Weights of a small GPT-style language model, trained from scratch on English Wikipedia.
Training: a variant of Muon for these matrices, 271M tokens, 8256 steps.
Each number is 128 + 32 x the weight over its row's rms, rounded and kept within 0 to 255. Layers, rows and columns count from 0. The size above them is the row's rms in percent of the matrix's.

# layer 4 attention key, 256x256, rms 0.151, rows 40-43, columns 0-255
size [106 109  92  96]
[[126 175 157  54  96 111  99 162 129 152 103 104 186 175 123 203 118 108 204 136 135 152 132 156 150 158  96 124 170 122 112 145 140 126 166 123 128  91 141 166  92 154 124 138  86 114 133 110 134  99 115 160 211 183 116 153 110 120 149 113 130 152 128 125 153 120 146 145 141 139 116 114 146 140  57 105 102 188 140 139 164 111 137 203 119 207 138 144 140 104 114 110 140  92 130  96 111  97 121  83 111 126  61 153 116 122 101 116 106 140  47  99 126 144 162 150 114  86 176 112 154 132 147 100 200 162 141 147 191  50 141 153 155  79  77  79 101  90 127 109 115 114 139  73 124 113 156 104 120 124 101 141 114 149 119 174 115 110  65  84 124 151 160 110 107 122  84 146 124 214 130  95 157 181 106  87 140 114 142 119 152  96 143  92 146 117  56 129  63  92 203 104 145 146 112 119 115 143 104 177 111 133  89 147 117 167 123 150 109 161 155 132 205 133 109 120 114 179 118 131 107 147 142 163 191 184 142 110 132 153 159 157 101 102  57 104 147 124 118 168 175  55  60 144 118 132 108 148 137  69 107 121  85 119 108 151]
 [113 100  80  97 171  78 111 130 151  57 152  86 125 103 148 121 128  93 124 188 129 177 110 135 138 146 133 124 158 146  73  91 120 111 129 151 169 118 131 148 164  62 122 178  92  99  55 148 132 121  90  99 115 194 103 172 113 126 103 109 103  97 103  77 124 127 174  84 131 168 169 126 189 161 143 132  79 121 121 103 178  63  96 183 196 168 115 151 161 150 165 135 108 144  81 105 130 161 111 132 143 168 189 136  99 139  90  96 148 151  53 104  91 178 137 114  91 123 151 129 208  84 171 174 101 158  95 123  64  52 146 149 164 139 125 133 104 153  87 133 143 146 138  89 123 100 165 134  89 111  57 124 119 130  66 131 126 106 132 144 161 143 102 108  97 151 139 145 234 116 134 186 132 129  99 168 119  79 102  92 113 119 165 121 121  75 114 108 168 149 133 143 150 167 129  51 108 144 116 130 130 111 194 184 140 126  66 113 113 166 146 138 159 159 144 126 167 125 116 151 107 113 110 104 182 125 192 124 146 134 123 112 165 104 111 166 153 144 135 167 123  97 111 111 183 138  89 148 110 117 125  82 118 144 146  97]
 [101 109 157 181 143 147 113 149 126 140 100 118  93  73 141 141  99 119 176 165 176 130 137 155 131 111 113 128 130 143 153 136 178  81 162 114  77 168 163 138 168 161 181 103 158 140 133 131 125 190 144 150 161  95 186 149 163  79 154 193 107  96 132 112 110 150  60 105 148 123 125 184 127 126 112 126 151 200 139 140 143 152 106  93 151 159 156 106 119 121 159 121 177 131 122 140 124 103 129 170 127 144 176 131 116 100 127 165 103 187 114 101 149 132 136 130  95  55 114 124 141 112  90 176 143 149  97 168 125 138 136 146 103 176 143 120 187 117  28  48 158 113  78 121  94  97 174  64 162 147 149 148  89 140 100  87  95 130 122 156 124 111 135 131 131 113 134 118  75 183 125 158  94 108 142 130  87  89 151 172 124 147 104 171 164 134 150 135 107 102 184 134 116  96 136 108 134 106 141 138 109 163  82 182 107 154  97 125  49  91  91 125 127  72  79 106 109 110 128  89 166 166 104 146  61 121 139 117 145 109 237  97 157 149 120 127 154 173  67  73 128 110  41 178 105 128 154 141 157 164 101  67  96  91 130 119]
 [ 65 172 127 162 132 171 192 130 180 150 111  69 130 140 116 100  94 118  96 108 143 111  76 108 107 142 111 156 118 171 191 165 166 111 111  75 114 169 132 125 212  50 159 173 111 124 153 123  65 161 169 117 153  72 144 135 100 166 124 134 194  70 140 147 109 149 114  96 117 161 191  93  83 133 101 113 107 158 121 105 121 150 118  98 101  81 137  89 175  98 130 131  80 191 112 160 155 138 144  89  90  71 103 166  56 100 135 147 133 129  97 180 107 153  93 147 127 128 132 118  87 129 202 155 149 162 160 112 121  97 124 160  85 171 119 113 129 100 109  92 159 166  94 149 167 126  68 108  88 197 139 103 174  89 144 122 152 117 136 156 160 152 169 107 100  58 128  59  91 148 171 164 144 152 164 129 108 146 115 143  79 188 152 142 135 121 137 118 155 196 147 136 127 122 140 174 164 123 124 122 127 149 113 113  89  93 135 113 118 109 134 123 158 155 162 135  97  94  93 111 146 115 132 170 106  91 132 128  96 141 132 145 143 132 157  98 106 157 114 103 109  49  53  75  81 116 142 138 165 128 167 131 143 183 145 184]]
# layer 4 attention query, 256x256, rms 0.154, rows 41-44, columns 0-255
size [ 98  88  96  94]
[[ 87 156 162 125 168 111  55 113 115 116 161 118  77 129 143 152 129  93 112 187 145 144 116 123 116 117 154 129 153 107 111 136 103 148 151 140 112 158 142 106 169 113 137 161 111  46 140  96 159 131 159 102 158 133 172 105  85 148 160 125  71 164 125 110 167 114 112  97  98 139 112 137 136  90 223 118  91 163 148  88 112 104 112 162 147 140 138 131 137 152 168 174  87 124  72 158  82 143 164 197 150 108 179 143  70 156 120 120  91 175 137 157 138 144 141 156 131 127 110 101 153 137 122 127 118 106  91  91 124  62 171 133  89 163 202 133 135 160  61  59 118  71 131 136 157 101 117 164  93 181 118 153 103  71  80 140 148  91 162 122 139  89 102 132 168 137 133 156 157  76 133 165 146 198 143 186 169  94  64 182 101 138 129 112 128 118 159 150  79  82 126  99 131  97  93 131 105 145 104 167 153 118 161 155  79 130 107 154 162 129 150 119 120  96 155 159 146 121  85 200 144 138  78 122 108 134 180 107 186  58 161 111 127  75 103 199 130 104 144 186 113 125  66  91 122  55 103 160 105 165 131 136 130 127 165 145]
 [189 112 165  64  97 139  94 155 161 120  76 148 195 134 179 142 130  61 120 173 166 118  86 157 158 164 120 160 134 137 145 105 132 142 129  57 208 153 100 147 106 153 111 111 129 140  80  86 179 170 114 148  92 139 123 137 108 206 116  94  63 161 158  98 114 144 132 144 132 177 169 129 118 117 118 118 122 113 128 120  91 106 122 131 143 150 182 145 101 202 114  93 100 155  98  86 114 128 135  75 106  86 133 115 115  95 145 129 113 182 117 128  85 150 109 156 163 164 125 117  59 119 144 141 135 109 143 150 134  85 138 145 109  62 149 115 100 106 117 137 190 174  91 150  97 106 137 178 156  76 214 126 155 168 129 102 134 126 156 167  78 115 100 114 121 148  61 117 108 154 159 157 142 123  40  72 146 122  98 141 103 132 146 127 161  84 134 102 126 125  93 160 111 161 107 144 156  93 116 106  52 103 132 133 119  82 186 113 138 148 154 113  60 190 139 142 151 109  73 133 145 103  66 105 156 121 141  98 119  90  97 131  90 210 100 154 104 109 151  95  95 108 136 179  93 110 120  98 127 145 176 145 148 105 192 157]
 [180 153 126  88 174 130 137 143 181 216 109  98 176 136  78 163 137  96 141 135 116 125 192 137 102 179 150 135 160 156 144 132  86 105 124 132 108 170 180  49 101 110  98 111  93 111 127 156 152 126 143 133 128  98 133 129 100 153 135 136 129 102 133 115 151 156 112 111 120 151 157  96  90 138 155  94 174 106 154 142 132 138 195 149 139 120 122 128 117 162 131 128 168 107 105  61 212 142 143 124 146 130  99  56 145 122 149 147 169 153 112 127  89 168 159 123 142  97  98  97  73 131 123 150 122  46 130  94  77 103 143  82 121 119 144 141 138  85  53 136  93 162  92 135  98 121 142 120 139 159 129 116 159 126 132 142 132 170  61 162  97 129 134 157 144 107  87 179 157 174 131 134 150 155 128  90 120  73 126 115  90 164  96 134 149 109  53 134 121 106 132 169  33 121 209 115 150 149 122 134 151  70 101 184 184 121 175 173 114  64 138 108  80 135 112 110 114 102  78 112 142 210  63 141 217 115 100  86  97 126 132 159 117 151 129 147 148 104 129 154 121 162 123  81 187 159 125 145  79 110 147  68 125 123 123 160]
 [152 122  80  90 128 166 155 113 104  87 102 131 164  61 113 113 158 147 151  82 106  94 123 115 192  93 100 146 138 146 120 125  90 153 104 107 146 120 113  97 139  93 125  95 171 144 152 133  95 113 155 169 136 129 123 188 127 143  58  86 111 102 167  97  95  82  76 155 128 116 102 172 115  81 218 139 139 144 161 106 123 177 184  99  59 145 151  93 198  90 103 106 180 136 190 125  98 173 134 123 125 147 129 169 155 146 143  50  47 171 118 139 160  72 145 145  98 169 115 112 114 141 165 144 119 195 157  95 124 142  98 148 134 130 101 137 122  98 148 136 150 102 144 112 113 146 106 133  62 125 142 134 211 143 128 128 210 174 177  89 111 174 113 127  94 138  87 124 157 131 101 121  99 147 157 133 142 120 148  94  81 137  96 114  81 141 141 100 101 101 143 104 124 149 186  84  99 132 145 159 143 150 138 167 158 128 148 138 111 145 144  79  68  78 179  97 158 159 105 108 116 111  92 115  69 184  98 147  84 106 121 186  96 113 141  71  89 119 187 163 137 150 164  99 160 119 125 180 140 143 122 174 156 148 163  75]]